config.toml
n_head = 3
bias = "all"
optimizer = "muon_variant"
beta1 = 0.9
lr_head = 0.00534
Each number is 128 + 24 x the weight over the matrix's rms, rounded and kept within 0 to 255. Layers, rows and columns count from 0. Numbers have three digits each.

# layer 3 MLP down (transposed), 384x96, rms 0.073, rows 377-383, columns 0-95
164156115184125123141123131108157137123186083092126119110129150166142069124113141136080128132128125139095107101142153110126120151150169135136110121131117178096132130122123163117136095131095130109070171118144159161118133154116112122156130140133132128148145132129121102095123116150108095105
121159176163124166149116096134159146104221146151097136136190108107161143115167146136126060086159146230109102119190133099107139140105136154091143121078136092049077122076155087142095143110082132165097113149090143142142063154177073149116178094179145123087105132115120118130187115159094104097
177149135091110124122135107149124150152146135135131092122083116137118134141144146140065092133153149112130107118089103140151131134125115130132091136093170091142123142128151124158145117134079122169131135142133113132145157125126133087105146085131097119128170099122167097107191158143154101125
149123163126117093140082111118160157111155159118142145117156139117112119128089129115114128092166121107094132090141137120147124151091127114129166129111137096145116133160142131116144153122143110154129114140094104105118133188111144128107112144112110140143114148156126124139122133109138140126
156119115114102109124122113110134154103101119102134105179123087157147107129104134162123105126109120141116116107131101144154132127152139174146113144150127121144158170150136111127168125099160104107124151136128157125153162139157081151112107121142122096106131147128094084121177096126168097108
112161093147146095135175134127135163120103130155099141135094150136137145122072096142151139146152101164161146134125129115123107091160123121131136173098137162134121124114132189121116148153142121109091098126164118105120112138126123130118131097087143143104141107120149152103120089088136113155
109116095109046103111196166102108154126150157141147158142088123115111096138109141147096174129152152131131130126160141122121141152146143181114079113128078081092152122096089179113120123110129088127133173124095139165124148138118147166136131104125147123120134139138126148166102157105157100102
# layer 3 MLP up, 384x96, rms 0.165, rows 378-383, columns 0-95
141092167077151106130088163117133083173124139101089123149128182042101131124130116140111158080161156077146117138111157144108115143131162099124133184154094113130128176096115156121102037106167171135110124126117094083136122198146119144146121171116100153144135130147143134170119192113118075110
107113121126144108136125140147142125172097135102161092108128125122143129166116119121081131124124150140108108141189139156101086113140124112118114185118124121089140120140164156121152115182119127128066136127140095131117135142154107123178158144149123124119106099145103111130152123056150111168
144127145083122131123137165146150129158159150110133150109130148111127121122187133115137098141133134111116128139117153128074109142134134138125146110118140111100103131126118123146092109118102103131158128150076118148157127171113132130146097137120121115147157131139101140122115147135123109110
140102151139116150107147144171113126147107154125119119112137133118123107128136149100165127134144125161111088152115141066118169107118155082095145106115118102118108109103095145121137120131111119141107185116127162102159138141132111116139141179126118124162135127128133141151131127106131148139
155127139103104150175115126095114143165133136123141135128167110106139117145168132082132147061137156075106116157117155146116153116133137168193131136122080135114075103128136091148163101084120143093127110138126134131172139127106140114153136179106170120083129130122142147093105132109150116133
116125112135128109149101152124130114099116132115115136140132098099130163139187136141145109093112104119133121125123112112112150135137137113129101189171131128114128135146157142135128140145113165117131109153161093130145135104127116150119102128142116099128127110151169114109128153119104128119